python train.py --n_layer=13 --d_model=384 --n_head=4 --n_kv_head=4 --head_dim=64 --d_mlp=1536 --vocab_size=8040 --activation="gelu" --norm="layernorm" --norm_place="pre" --norm_eps=1e-05 --positions="learned" --qk_norm=true --attn_scale=0.125 --bias="none" --tie_embeddings=true --parallel_block=true --init="normal" --init_std_qkv=0.0211 --init_std_o=0.00413 --init_std_up=0.0211 --init_std_down=0.00413 --optimizer="soap_variant" --lr=0.00359 --beta1=0.95 --beta2=0.95 --weight_decay=0.037 --lr_head=0.00528 --grad_clip=1.0 --warmup_steps=116 --schedule="wsd" --decay_fraction=0.567 --decay_shape="linear" --final_lr_fraction=0.0 --batch_tokens=[131072, 262144, 524288] --seq_len=768 --doc_mask=true --train_tokens=1010000000 --steps=3997 --dataset="wikipedia_en"
Each number is 200 + 30 x the weight over its row's rms, rounded and kept within 0 to 999. Layers, rows and columns count from 0. The size before them is the row's rms in percent of the matrix's.

# down: layer 7 MLP down (transposed), 1536x384, rms 0.198, rows 641-667, columns 256-383
# up: layer 7 MLP up, 1536x384, rms 0.202, rows 642-668, columns 256-383
down641,084,149,238,121,223,180,240,290,147,183,225,180,160,190,191,178,192,186,186,239,221,240,183,218,225,177,222,230,192,183,257,235,206,199,197,182,190,198,187,227,213,181,216,148,199,124,203,210,219,189,195,201,190,201,210,204,242,222,154,205,193,219,224,224,244,198,195,181,166,251,195,214,214,227,151,180,186,227,238,228,199,182,228,185,191,241,174,189,227,215,190,205,160,216,207,206,214,218,147,191,220,264,197,214,225,234,181,227,198,169,174,191,202,243,189,169,238,199,186,220,185,181,188,214,210,163,220,223,195
up642,095,158,262,159,216,233,228,202,170,184,202,160,203,288,210,204,230,119,236,230,173,139,239,220,226,230,143,251,237,211,217,191,171,152,176,168,197,238,178,196,178,225,192,203,246,179,166,207,182,214,217,198,206,197,226,216,160,178,234,130,216,228,216,211,200,198,224,221,157,177,186,254,186,170,188,175,228,199,198,216,162,201,159,211,217,160,180,207,152,128,231,163,212,177,228,250,218,213,197,160,182,246,240,171,192,163,233,168,193,199,177,217,173,188,171,250,180,193,221,189,213,231,210,237,224,188,219,191,215
down642,076,204,256,171,225,214,219,263,208,222,232,183,235,219,195,211,194,203,235,269,240,230,207,232,224,166,235,203,184,188,255,209,164,148,243,253,192,194,267,230,192,198,169,151,216,171,202,185,190,189,182,205,217,204,203,155,171,193,158,183,240,208,245,204,167,188,124,217,221,241,202,260,213,192,180,177,198,221,170,198,189,194,246,189,166,266,224,186,223,220,195,236,169,194,223,242,205,165,130,310,155,199,186,192,220,195,194,197,200,225,217,214,244,234,172,177,220,182,147,132,205,194,160,217,143,189,215,199,215
up643,100,175,184,145,169,171,204,232,196,204,168,196,175,244,189,253,219,192,233,215,183,175,242,212,185,181,212,181,191,174,217,162,159,224,255,236,182,217,182,196,251,229,192,230,225,247,173,196,205,166,176,202,180,176,236,194,217,165,250,193,204,151,190,217,167,206,162,209,198,214,239,194,217,220,222,230,199,186,206,207,153,207,233,206,209,177,225,155,203,195,166,167,227,174,194,243,201,190,184,202,238,248,236,254,150,237,210,180,206,181,171,200,189,169,178,216,166,190,256,220,165,227,155,148,242,179,208,184,186
down643,096,170,148,204,178,251,179,209,213,162,215,174,207,165,172,216,169,216,212,198,206,156,211,188,224,244,221,172,216,229,158,187,183,180,201,288,227,190,170,180,224,171,140,230,184,187,165,232,224,172,181,167,206,159,182,190,217,176,173,155,236,131,185,214,235,184,162,258,170,180,145,249,202,192,197,210,229,180,193,175,193,161,236,248,203,210,174,189,180,196,208,198,177,169,193,178,179,246,184,217,226,162,220,215,254,235,206,185,175,203,227,211,177,245,241,219,214,170,204,192,197,201,260,208,224,151,156,267,171
up644,098,200,208,197,239,179,225,180,191,212,189,161,238,173,194,253,166,181,211,182,229,214,246,211,240,270,189,213,222,185,216,233,214,201,208,187,169,232,219,158,206,159,177,206,204,214,164,210,214,187,180,199,193,183,259,218,225,181,192,172,270,165,185,197,198,152,203,144,187,187,215,239,230,169,176,225,178,258,200,227,195,187,246,164,178,234,181,181,212,140,249,199,209,164,207,170,229,193,228,152,196,153,204,222,145,194,210,190,202,190,185,253,248,242,225,169,218,192,238,174,170,164,145,214,187,162,237,211,183
down644,099,177,160,222,214,197,172,160,206,223,227,165,221,198,237,253,205,229,233,202,225,103,191,167,205,220,200,176,187,225,171,193,157,183,238,238,199,167,207,208,247,131,194,158,206,191,245,207,192,203,229,192,153,143,239,222,213,208,198,184,188,167,178,187,199,201,170,171,189,187,169,205,185,160,238,143,175,167,242,255,205,203,244,199,258,182,196,211,196,207,184,150,215,205,163,180,176,189,165,171,190,225,212,183,168,179,161,195,208,183,257,231,213,219,208,236,158,199,219,169,197,240,199,240,182,249,185,189,158
up645,099,226,247,155,204,229,162,206,239,226,189,248,223,192,196,182,153,264,160,214,179,181,208,199,239,211,219,221,183,175,166,175,194,194,160,182,225,240,259,188,187,217,237,157,225,220,154,197,205,160,253,240,198,194,196,132,172,216,243,203,170,207,178,192,189,190,256,218,205,244,184,182,168,195,207,171,226,189,179,176,194,195,200,203,218,216,230,185,183,166,179,153,173,216,144,264,201,232,166,232,222,197,199,166,192,180,162,205,219,190,269,242,176,181,219,222,257,183,211,216,182,175,179,193,141,217,155,146,204
down645,080,135,147,163,188,201,229,201,186,220,202,169,214,160,224,167,164,191,236,179,180,243,193,187,135,202,181,223,244,175,235,231,178,240,190,263,199,161,178,178,235,224,194,201,145,145,216,171,214,250,203,201,195,233,242,192,151,219,204,115,194,189,182,203,210,229,144,193,181,177,160,167,206,197,158,224,176,172,215,234,167,159,253,169,161,253,224,182,200,195,182,201,148,220,227,184,228,197,158,189,167,226,224,177,217,215,188,217,169,206,193,200,178,207,172,154,143,172,175,129,210,173,155,223,231,184,207,221,201
up646,097,194,172,173,149,193,215,179,222,179,171,186,179,236,191,175,215,207,157,152,226,200,206,178,201,154,218,195,203,185,218,211,167,214,187,208,225,197,146,205,187,189,160,220,225,187,235,210,259,241,228,216,193,240,186,221,204,178,220,242,237,190,206,232,218,206,156,203,189,221,185,207,221,236,214,210,196,187,250,242,167,243,197,238,236,188,201,250,212,188,226,188,301,171,219,193,223,228,183,172,239,198,192,181,175,180,193,168,143,217,201,151,225,223,230,318,156,185,188,189,200,186,157,215,210,183,191,134,228
down646,099,217,194,190,206,221,195,123,191,221,132,224,233,224,159,217,213,236,202,193,106,174,201,196,133,239,192,221,155,199,182,255,167,229,196,177,215,214,235,152,180,179,227,238,212,214,208,195,217,190,180,200,225,222,218,214,185,228,224,172,188,177,206,191,298,185,245,219,185,178,196,195,261,190,188,248,201,174,132,231,184,225,163,239,193,200,228,233,165,234,241,256,240,228,202,169,177,232,227,203,206,230,196,216,212,297,220,189,244,173,154,216,159,264,205,228,212,221,167,178,168,179,272,202,172,183,192,203,188
up647,120,212,225,169,253,206,166,201,181,191,134,163,195,236,212,207,238,203,158,209,188,185,138,181,162,202,234,186,216,254,183,167,238,229,218,180,237,197,198,230,205,170,221,161,169,212,149,212,230,239,239,196,150,232,164,198,190,217,247,188,188,177,206,138,198,228,211,212,183,157,211,209,190,175,171,168,175,214,205,175,205,223,257,182,170,246,233,210,207,188,186,208,226,204,248,195,182,230,192,232,208,183,201,159,169,189,200,234,170,226,256,203,193,221,254,179,191,166,231,140,261,182,223,170,264,224,219,256,197
down647,136,218,191,216,228,248,212,199,228,231,210,198,228,208,225,217,216,166,184,201,191,162,127,213,206,223,207,170,238,244,208,190,188,242,233,171,218,160,193,213,168,213,238,173,156,186,118,221,229,267,188,161,107,226,146,187,227,225,159,166,208,192,231,206,219,165,217,270,203,232,212,207,191,203,124,163,204,173,194,234,173,195,227,228,194,230,203,201,217,194,123,182,206,195,157,155,161,191,195,184,253,192,199,198,173,187,228,205,230,218,174,193,170,175,165,217,237,186,199,229,226,219,203,178,197,208,202,205,212
up648,095,187,185,228,196,219,219,226,214,219,189,220,196,220,226,200,190,253,171,175,212,196,237,224,198,202,183,162,213,196,161,279,213,174,193,214,224,187,205,207,204,182,148,194,213,181,122,169,234,220,165,223,216,209,182,168,215,209,229,142,132,209,245,184,200,161,237,222,148,180,202,157,169,190,184,199,165,197,221,240,223,197,118,260,175,233,212,201,218,149,176,214,200,203,178,220,246,216,232,183,223,220,157,244,196,174,113,173,209,201,197,195,183,153,239,185,145,218,249,198,249,215,265,318,219,222,226,176,222
down648,096,143,248,191,220,245,131,231,221,230,240,185,160,184,256,181,250,185,188,185,190,202,225,190,203,200,208,245,220,192,168,174,172,195,198,168,254,194,208,222,212,215,191,157,182,195,161,211,146,198,200,177,190,191,213,209,206,189,182,221,213,216,155,200,175,206,157,174,205,184,156,198,136,194,189,232,237,237,129,175,222,151,255,196,213,166,168,206,217,207,245,237,194,240,210,197,155,227,174,176,204,196,256,180,233,196,253,239,192,240,220,243,251,246,209,165,168,144,122,213,249,176,135,183,234,243,217,244,242
up649,104,246,175,184,225,213,207,213,183,179,195,188,201,187,216,201,147,226,257,219,225,194,196,213,172,108,256,161,182,181,188,178,166,166,258,144,238,181,149,179,183,208,236,221,182,232,191,201,219,214,228,200,203,235,201,224,186,214,225,177,226,230,163,174,161,218,196,160,189,259,187,161,195,172,274,228,232,221,211,270,149,225,150,205,166,206,195,224,200,167,200,143,220,210,193,217,253,183,218,209,266,205,191,163,151,176,187,191,194,260,168,227,171,225,165,139,227,201,226,175,203,180,154,190,264,195,139,213,240
down649,105,198,187,209,166,206,224,211,203,258,230,157,212,151,123,207,202,173,195,140,188,217,205,247,223,248,233,224,225,243,225,168,176,236,187,188,173,165,179,227,210,169,240,242,208,198,204,201,172,170,187,213,187,219,213,224,174,174,234,191,212,208,217,206,184,191,211,182,188,176,223,171,238,223,204,188,163,244,256,258,234,171,213,187,189,149,193,201,239,175,174,226,221,190,191,189,186,212,200,172,216,191,198,181,216,228,233,243,156,208,220,197,92,149,150,188,184,155,182,188,199,177,233,210,180,192,168,244,197
up650,090,186,176,222,158,202,214,197,264,218,215,216,181,201,182,218,206,232,163,196,194,189,223,182,193,187,227,178,201,193,189,195,176,230,178,188,171,184,245,233,197,194,202,199,193,218,165,167,210,220,195,126,217,220,214,276,214,161,175,233,230,203,162,206,212,159,222,195,171,185,187,209,228,151,148,149,218,147,169,202,186,172,226,238,188,220,235,144,183,197,249,198,255,192,230,167,169,192,173,204,214,213,228,255,197,213,183,212,200,216,208,194,207,193,207,155,232,219,165,185,219,247,168,155,215,230,174,185,210
down650,078,182,225,174,163,224,172,222,194,185,199,210,190,187,247,162,257,180,233,160,199,232,188,183,271,226,247,162,215,202,217,224,227,188,255,241,216,206,222,146,195,205,182,266,145,200,242,192,161,197,183,174,173,204,230,151,183,215,247,233,240,246,260,145,191,232,226,204,157,141,224,200,193,249,229,190,166,237,225,182,191,153,197,187,230,231,202,280,258,199,178,225,221,197,243,233,221,193,244,236,162,175,191,187,212,139,178,261,174,192,192,213,206,222,234,223,171,208,180,213,210,201,224,229,164,187,203,167,239
up651,097,198,232,203,168,173,196,212,146,128,217,173,166,186,150,226,141,127,192,221,204,188,214,204,173,270,216,157,134,188,212,250,226,206,167,195,225,249,202,206,210,233,128,174,206,218,213,202,231,240,218,213,164,199,216,213,177,219,229,198,210,237,164,182,186,235,245,194,127,192,194,228,240,230,194,197,231,169,168,219,182,182,226,235,169,206,241,237,178,157,202,231,195,225,208,146,159,242,270,185,170,177,234,193,151,193,220,196,242,233,252,219,216,189,181,167,171,211,220,268,209,185,185,159,189,195,172,179,169
down651,095,183,188,195,214,181,175,205,222,254,195,189,164,192,215,221,220,139,215,219,163,197,189,191,180,182,198,157,226,190,189,185,219,238,152,252,234,190,250,170,214,246,157,225,205,220,192,156,201,183,236,180,249,183,214,164,156,195,180,199,188,216,224,196,216,169,188,236,192,223,185,166,239,204,212,172,187,217,175,214,259,201,133,196,227,186,212,218,215,167,218,220,218,194,187,155,189,150,207,177,221,193,196,235,242,161,269,239,223,206,167,204,215,204,181,197,219,236,177,170,228,222,182,156,178,158,197,222,201
up652,097,180,191,223,195,236,203,221,267,221,192,144,193,155,147,168,197,179,237,234,207,211,222,208,245,167,177,139,171,222,183,208,204,249,141,218,230,208,199,205,256,213,200,200,163,260,181,236,210,191,173,242,174,157,176,249,183,200,204,174,223,177,225,222,190,164,195,232,228,172,176,167,189,228,220,225,202,220,178,199,127,203,198,170,239,233,144,190,168,195,185,162,231,183,240,193,157,193,209,238,226,283,171,197,249,198,198,206,259,215,255,221,248,234,197,209,157,220,208,179,208,169,186,163,219,214,159,235,204
down652,098,202,227,191,188,196,163,117,163,173,207,170,204,183,244,203,165,195,243,240,190,203,205,264,194,183,204,210,192,233,241,161,197,159,222,258,184,204,181,216,182,162,244,176,188,196,206,175,211,238,188,176,219,232,216,203,259,143,237,219,201,217,166,186,218,211,167,167,207,232,220,253,239,139,166,164,210,203,213,204,258,175,169,240,211,172,244,220,219,168,193,216,202,218,239,147,229,156,215,188,196,138,210,236,210,137,163,175,123,183,219,188,258,143,199,171,229,205,246,206,182,205,171,236,214,168,225,229,217
up653,106,196,177,236,220,221,168,226,238,237,188,208,228,200,195,221,229,215,212,214,233,156,210,222,262,214,205,246,167,236,224,220,235,227,243,160,193,200,169,196,193,152,221,230,181,185,182,186,168,188,179,196,213,211,178,206,206,172,209,226,168,235,218,188,134,234,231,208,209,178,231,187,207,173,213,232,200,234,222,214,203,214,217,213,173,213,136,236,230,123,195,187,165,226,235,165,201,231,213,239,213,249,249,194,200,114,235,224,161,188,179,223,243,238,231,249,204,203,150,158,177,193,227,207,218,242,249,170,145
down653,094,177,192,185,198,244,216,180,203,193,186,235,115,188,255,169,197,204,180,220,224,234,212,190,171,218,215,187,187,149,209,195,199,152,173,229,174,154,210,229,170,180,250,186,191,178,180,219,189,176,141,154,208,179,251,200,201,245,211,230,221,186,261,213,199,207,219,174,165,188,217,193,172,239,216,162,206,216,233,191,207,189,186,202,215,272,222,200,200,199,157,180,227,250,207,192,219,244,141,197,188,198,216,218,258,243,199,237,173,227,211,182,183,177,163,141,158,184,193,205,177,215,202,222,190,189,193,229,186
up654,102,165,227,190,260,201,191,157,193,244,224,200,236,251,193,209,276,196,199,199,228,183,207,136,247,216,180,186,221,211,207,192,161,209,168,223,180,188,190,138,293,184,165,269,187,247,240,165,201,164,212,212,200,136,160,231,216,205,196,229,189,200,221,179,173,243,151,164,189,222,218,195,226,175,258,239,192,209,216,204,162,248,171,200,175,215,168,186,153,221,190,243,189,221,195,221,188,174,255,185,178,224,218,182,210,162,217,238,182,201,216,163,156,217,224,219,177,167,161,183,229,134,174,224,219,187,238,243,188
down654,098,213,185,174,150,206,147,204,139,175,208,184,171,272,199,142,159,203,216,175,183,221,163,238,177,175,167,191,192,192,161,173,195,133,285,242,223,224,220,233,234,223,244,209,220,219,193,162,162,184,188,197,238,198,211,181,173,229,205,167,252,242,190,237,192,238,181,205,208,206,182,240,224,191,91,222,169,221,139,227,184,190,226,208,199,168,196,202,176,201,137,225,216,224,212,262,236,180,156,262,194,227,251,235,158,226,178,163,198,247,195,217,166,209,193,176,209,236,193,223,200,218,145,213,176,218,192,243,232
up655,101,213,179,151,212,227,207,167,184,149,214,241,241,247,141,210,181,207,232,183,187,169,231,189,190,225,228,212,230,174,210,207,196,238,170,151,159,163,190,210,182,174,161,198,185,268,184,223,171,154,182,174,189,152,193,143,219,149,206,208,205,204,170,202,219,189,202,177,240,210,227,185,205,145,143,240,135,177,179,195,176,214,218,195,151,190,227,192,164,199,209,164,260,231,244,185,201,250,209,235,241,194,167,192,195,257,200,180,203,181,178,200,181,203,177,170,215,181,216,194,233,187,213,189,214,239,184,202,172
down655,098,191,163,224,255,215,174,203,224,150,221,199,192,251,194,202,219,177,155,189,206,247,175,234,221,157,189,197,194,224,204,205,216,191,232,235,172,151,240,222,210,237,217,156,204,233,168,203,235,209,160,236,213,199,170,182,201,274,165,190,188,244,206,200,156,210,195,153,208,174,164,181,187,278,205,206,219,165,184,204,204,195,147,225,216,145,182,208,180,190,198,183,231,205,239,143,257,163,165,195,207,168,207,192,189,122,175,230,241,184,193,244,196,239,226,223,168,216,224,228,222,171,196,172,232,165,226,230,255
up656,095,234,222,224,180,212,253,180,184,226,193,219,191,156,187,235,188,203,189,247,170,179,193,232,298,190,200,186,219,213,175,210,192,233,199,199,201,232,197,205,185,177,193,208,224,178,205,175,207,189,179,178,173,231,172,191,200,222,204,134,175,208,196,225,217,229,179,225,215,151,174,198,248,246,178,180,186,201,174,161,212,176,201,178,195,192,121,158,172,174,234,231,158,170,187,219,225,197,238,177,183,129,211,228,179,191,174,198,206,197,177,207,201,230,225,183,212,171,241,219,207,205,173,217,161,242,162,186,170
down656,096,208,173,174,164,117,144,131,194,256,233,210,167,201,233,198,167,260,201,188,206,208,183,212,171,207,197,234,214,199,156,223,220,161,213,192,210,195,224,219,161,184,223,239,211,194,154,160,224,200,192,234,188,185,224,226,200,186,169,174,227,163,198,177,194,171,193,184,241,158,191,181,161,185,214,198,214,222,226,186,228,198,225,199,234,216,179,180,193,219,228,207,191,197,193,231,159,161,170,247,223,251,195,222,263,203,179,208,186,149,221,219,185,210,215,186,254,219,197,167,223,193,168,260,182,197,191,190,182
up657,102,209,206,203,165,181,146,161,167,165,211,141,179,257,206,158,174,208,210,180,261,156,207,177,178,180,160,274,195,228,176,208,221,253,214,197,158,175,198,203,208,168,159,195,227,280,187,208,261,231,180,217,247,197,241,183,181,220,155,188,189,251,174,209,239,193,224,198,236,190,246,207,198,185,209,168,178,163,193,191,202,113,183,203,196,165,211,222,232,185,174,198,214,197,186,184,218,168,180,183,196,250,234,198,234,133,210,252,207,168,198,221,199,152,220,219,206,178,218,227,200,246,177,198,277,196,198,240,153
down657,103,201,205,181,205,176,240,148,200,204,190,214,234,184,241,232,180,197,253,222,205,264,175,178,181,184,213,201,197,171,196,186,193,183,165,258,244,258,160,228,216,188,217,172,227,230,169,141,193,200,198,184,226,238,168,154,285,200,181,225,152,227,213,204,202,164,226,205,197,207,219,222,175,158,181,179,146,220,162,183,165,172,215,199,217,179,179,184,161,175,155,202,221,220,129,140,189,176,189,228,214,146,204,170,176,165,215,178,209,214,178,228,221,192,228,157,200,258,221,240,120,194,189,205,186,194,236,191,173
up658,103,220,224,148,180,215,227,172,192,229,221,209,234,219,209,186,193,239,190,219,230,138,134,168,243,175,133,223,181,205,183,188,184,222,186,171,234,200,166,171,227,245,220,171,177,190,226,165,203,180,222,97,211,176,226,190,209,180,153,160,189,196,178,229,223,160,205,253,218,144,249,152,203,251,219,220,201,187,265,187,200,173,163,199,189,153,210,177,202,206,191,226,173,224,241,156,195,202,174,168,169,191,252,219,229,224,213,229,266,224,175,242,187,145,149,223,216,168,202,195,155,175,182,216,234,212,184,202,266
down658,099,230,198,163,237,156,179,136,265,153,172,188,241,216,203,155,175,208,185,176,207,194,159,194,169,244,245,174,192,166,247,227,170,208,147,258,186,207,205,183,147,217,205,198,215,150,198,169,183,191,223,211,190,210,165,156,197,177,203,176,149,200,155,132,182,218,215,218,193,199,158,143,197,242,214,251,169,183,229,225,184,186,186,252,168,268,151,152,157,190,238,223,139,151,207,181,184,238,158,187,143,175,187,188,173,191,236,181,163,169,231,191,164,227,239,214,212,181,255,219,218,207,201,208,186,228,184,181,150
up659,103,168,200,178,216,214,228,227,212,175,150,209,247,186,206,195,242,215,197,197,206,216,220,207,158,186,144,208,204,201,199,160,210,172,170,237,184,177,206,240,195,206,206,173,178,184,198,193,149,232,158,195,222,231,179,177,204,215,218,219,172,188,211,238,223,203,169,207,175,179,176,205,177,235,161,211,188,166,202,223,167,229,216,227,219,205,248,180,172,238,161,229,233,251,148,171,206,217,132,151,181,172,201,272,216,190,173,246,239,150,238,249,198,193,206,238,185,169,217,176,209,158,156,252,190,163,242,212,231
down659,087,224,242,184,171,179,157,209,220,206,212,220,158,223,167,205,165,236,186,208,142,206,142,191,204,202,195,208,257,173,224,255,180,186,237,199,166,214,172,169,216,185,156,195,190,215,214,225,206,202,233,207,190,204,182,229,201,215,193,185,245,225,237,162,229,190,184,171,230,251,179,258,223,172,145,184,207,267,185,240,201,173,191,214,195,236,160,183,170,197,217,204,196,153,264,231,225,212,215,243,193,222,206,202,168,231,194,155,170,254,196,198,215,240,175,192,206,228,191,241,205,212,208,217,212,245,212,228,215
up660,095,218,175,287,133,192,209,231,212,144,194,214,230,165,219,187,184,200,149,208,214,208,186,169,165,161,193,169,223,234,187,181,196,169,150,164,228,225,227,186,164,215,168,238,168,196,233,195,198,239,203,156,180,185,194,159,206,224,195,219,178,213,162,234,185,196,196,179,189,195,230,206,215,210,220,189,232,195,232,224,169,104,133,174,211,211,156,138,206,209,190,211,198,207,199,168,138,198,215,220,233,194,236,261,207,201,199,161,221,192,227,180,196,216,207,227,147,238,190,190,188,190,208,184,179,216,175,256,245
down660,094,194,182,160,221,224,223,211,211,202,214,195,184,200,215,228,196,218,190,145,220,197,176,232,187,193,216,188,208,187,211,198,199,242,224,244,236,195,179,183,214,169,230,147,243,203,203,230,182,179,233,169,191,165,252,243,210,184,225,159,182,223,183,211,208,204,235,191,241,185,194,200,178,161,182,175,221,191,188,194,243,238,227,190,172,184,189,154,266,225,246,217,243,189,202,179,182,151,219,237,137,183,232,228,192,205,204,190,114,195,177,243,191,242,209,211,192,166,244,288,199,195,186,177,169,180,174,166,155
up661,106,171,164,156,255,196,263,256,199,175,205,186,238,169,211,207,163,177,172,184,182,188,226,247,131,175,184,226,185,174,199,239,233,254,234,198,218,166,192,221,153,181,168,186,206,181,206,213,218,194,256,169,209,223,187,264,207,215,211,180,216,193,174,180,182,167,200,192,229,210,195,230,162,217,237,237,245,187,188,272,195,161,190,247,208,196,144,212,138,216,225,229,244,210,239,183,210,204,170,239,163,237,232,233,145,156,221,192,210,152,190,199,159,250,199,143,177,183,197,203,216,165,208,196,175,195,164,224,206
down661,084,213,170,155,283,263,167,233,179,236,174,168,162,198,270,183,195,185,197,225,202,230,222,256,222,180,210,218,191,212,217,200,207,240,198,193,162,206,211,212,200,190,225,130,230,133,236,152,251,197,174,193,236,182,188,191,204,223,112,208,196,243,215,186,212,180,147,161,198,240,178,205,188,188,172,174,195,228,206,172,200,187,189,200,198,225,155,163,185,227,214,197,156,247,258,207,242,228,138,225,137,211,189,161,211,182,155,233,222,177,230,203,191,258,150,139,183,172,165,174,247,187,194,230,189,180,212,173,189
up662,123,191,219,225,136,216,246,197,203,200,220,248,216,189,213,192,171,233,161,220,213,192,218,219,157,201,217,193,148,213,207,152,163,188,145,175,202,199,211,206,165,203,191,193,239,220,249,214,162,170,189,201,224,188,212,230,212,172,213,225,208,237,224,171,180,196,222,219,221,218,128,206,235,184,191,182,200,209,205,161,146,202,220,192,214,198,195,173,254,219,223,298,220,244,219,258,174,167,197,164,175,222,188,223,187,195,233,176,204,169,252,200,285,218,168,224,193,165,230,189,220,214,171,191,279,224,214,253,239
down662,135,162,176,206,177,220,166,237,187,177,228,176,262,204,191,228,244,264,182,203,260,197,175,195,166,216,218,166,186,164,194,198,146,202,181,166,173,232,220,204,217,205,245,185,182,169,202,199,179,206,211,214,170,171,181,246,220,201,158,198,208,180,172,238,212,228,220,225,175,171,129,249,230,190,206,185,148,186,259,174,156,181,179,242,186,218,181,142,205,244,203,227,193,217,205,207,181,138,201,192,151,212,207,188,211,217,204,245,195,169,207,175,287,190,167,226,163,150,268,228,211,192,192,207,232,183,218,279,193
up663,107,182,200,223,228,264,170,158,209,185,157,202,183,111,230,157,232,219,247,207,184,200,238,222,192,176,212,179,188,185,163,179,237,148,202,201,260,273,221,180,260,232,178,215,203,227,247,152,220,232,216,192,208,202,173,206,266,210,228,197,221,163,167,199,184,221,197,215,242,186,214,171,202,201,188,164,192,184,222,184,174,210,220,179,183,175,182,220,191,210,159,192,166,187,286,119,197,210,217,181,216,242,248,251,191,185,199,279,195,172,197,223,219,228,226,233,194,168,205,227,200,189,208,166,167,191,175,214,178
down663,106,244,219,215,257,199,155,249,195,174,202,198,231,176,236,231,165,217,213,208,265,176,181,186,196,247,235,213,153,164,202,176,202,210,224,151,198,286,190,166,239,228,156,210,128,269,184,156,196,190,239,172,207,178,188,231,184,192,177,221,232,242,218,197,250,221,234,155,223,207,231,249,218,192,185,241,188,199,197,239,231,183,158,208,168,194,192,205,276,209,200,154,185,212,159,216,192,220,200,148,252,165,197,159,221,196,230,205,169,163,169,252,175,248,212,149,224,235,207,189,171,200,211,195,154,224,190,200,250
up664,099,234,273,237,202,188,194,250,210,174,193,215,207,233,228,214,165,177,235,177,226,204,196,209,184,224,194,163,227,173,160,187,223,231,243,172,200,226,161,200,224,245,192,232,201,179,221,200,175,124,176,152,209,202,171,154,189,192,202,195,301,177,166,232,232,162,196,147,229,186,230,169,178,265,178,206,160,200,265,180,205,155,219,213,177,209,203,200,211,169,197,208,209,191,166,186,160,215,141,153,241,207,201,203,216,210,170,202,192,182,260,207,243,196,221,161,192,204,185,156,293,181,144,217,241,220,129,219,213
down664,104,205,189,177,184,235,241,197,163,213,215,284,256,201,213,207,171,237,172,211,259,239,220,193,268,182,217,174,183,210,176,231,173,197,217,212,217,188,198,182,197,206,221,233,237,229,197,196,158,242,181,188,203,171,203,222,225,200,203,204,222,228,237,305,225,180,206,199,166,205,213,186,245,228,214,255,124,186,163,192,208,231,201,192,192,181,226,159,141,207,199,214,172,154,208,184,210,187,175,156,207,188,227,160,193,245,116,180,186,211,250,177,211,187,204,180,190,217,201,244,188,206,167,186,204,156,192,240,162
up665,096,176,255,221,184,216,179,242,191,179,188,228,199,171,257,199,169,216,250,172,203,208,201,232,191,219,225,198,242,205,174,124,217,177,154,246,184,204,187,204,199,176,197,163,202,197,206,210,239,230,245,198,164,173,188,228,213,157,213,171,217,204,208,160,157,213,164,221,163,229,183,178,205,248,244,220,180,240,186,186,209,216,178,177,227,249,239,240,148,192,176,216,204,175,209,238,197,204,227,238,179,199,231,246,200,168,253,193,204,224,150,230,213,219,231,179,166,192,237,230,210,149,193,209,226,210,178,168,197
down665,098,231,151,198,200,224,234,268,176,215,279,233,158,199,148,208,212,231,193,230,173,218,181,149,179,175,189,174,196,260,222,182,215,215,222,223,176,181,241,209,150,206,168,178,188,180,204,205,183,212,179,212,215,183,236,249,141,169,235,206,237,211,190,199,208,196,187,231,186,170,208,216,173,211,164,196,204,203,214,183,207,194,223,172,165,235,252,232,187,158,196,233,164,223,225,232,203,157,253,174,208,202,186,191,226,134,204,204,231,182,265,196,194,135,218,200,239,227,219,178,222,212,171,210,230,188,166,215,200
up666,104,270,221,217,247,232,189,210,218,219,194,201,189,199,166,175,170,220,216,212,229,158,178,164,165,158,181,197,138,243,209,157,202,170,271,171,159,210,194,239,222,164,229,212,157,313,195,164,168,234,219,257,261,190,120,239,240,239,248,216,154,208,224,186,221,203,203,201,201,203,236,188,204,223,219,169,249,263,204,205,257,183,209,216,192,159,110,218,170,180,183,204,125,219,185,171,204,170,191,184,228,226,218,217,227,218,172,174,221,264,173,182,171,215,189,175,147,210,206,190,156,179,210,187,190,186,155,174,213
down666,099,199,234,234,162,213,122,173,210,217,186,156,249,182,195,215,215,170,187,212,200,141,247,251,218,242,186,233,197,248,197,208,201,207,144,225,187,220,198,172,231,211,190,202,194,180,231,158,244,188,185,216,230,209,227,169,131,202,209,231,219,156,263,169,190,193,167,248,180,190,188,202,201,219,206,182,240,217,238,230,270,189,194,213,149,176,245,186,145,208,155,202,181,200,243,166,229,219,142,231,238,164,171,231,189,191,229,226,231,208,237,176,176,200,202,172,197,204,234,177,169,203,148,178,207,192,168,200,228
up667,106,251,190,165,223,169,139,242,229,131,170,146,203,267,247,164,188,222,203,146,198,167,251,175,158,215,194,155,192,189,196,175,230,191,155,198,217,227,201,201,202,204,164,143,203,162,188,213,229,210,195,188,207,205,160,149,204,237,153,231,200,213,215,218,193,210,183,181,173,179,183,182,203,173,203,188,208,192,214,215,184,205,210,199,214,139,165,257,181,202,215,230,187,148,232,204,167,204,173,240,223,196,250,202,204,225,237,183,198,189,192,171,182,186,196,269,188,136,174,183,262,187,196,195,207,249,206,201,258
down667,078,172,158,157,206,176,158,242,157,232,246,209,182,138,248,182,188,241,178,217,186,191,165,188,203,238,213,183,185,212,214,264,196,217,179,191,182,166,195,204,259,162,178,199,221,171,222,183,200,248,179,222,129,187,230,218,174,184,224,183,235,193,195,193,171,165,198,155,189,176,217,201,236,209,175,136,161,199,236,191,198,135,229,163,170,199,175,188,176,196,231,209,219,252,223,236,213,171,170,199,198,167,161,238,163,170,112,256,173,234,213,184,246,208,179,164,204,202,194,227,185,202,186,205,176,145,198,155,185
up668,090,213,139,220,175,191,176,172,131,233,188,254,176,216,200,219,201,210,184,143,243,145,151,199,199,193,231,177,237,193,204,215,153,202,178,171,201,189,163,183,198,202,230,176,194,214,117,172,225,219,166,216,161,176,229,144,242,163,218,174,190,197,180,199,166,236,196,151,179,260,177,239,174,169,212,220,137,159,209,202,231,206,209,168,183,201,211,215,160,205,174,177,248,152,200,181,190,134,174,172,272,198,211,191,206,213,133,166,165,169,215,164,279,122,192,149,241,158,154,199,233,185,141,175,220,256,209,197,149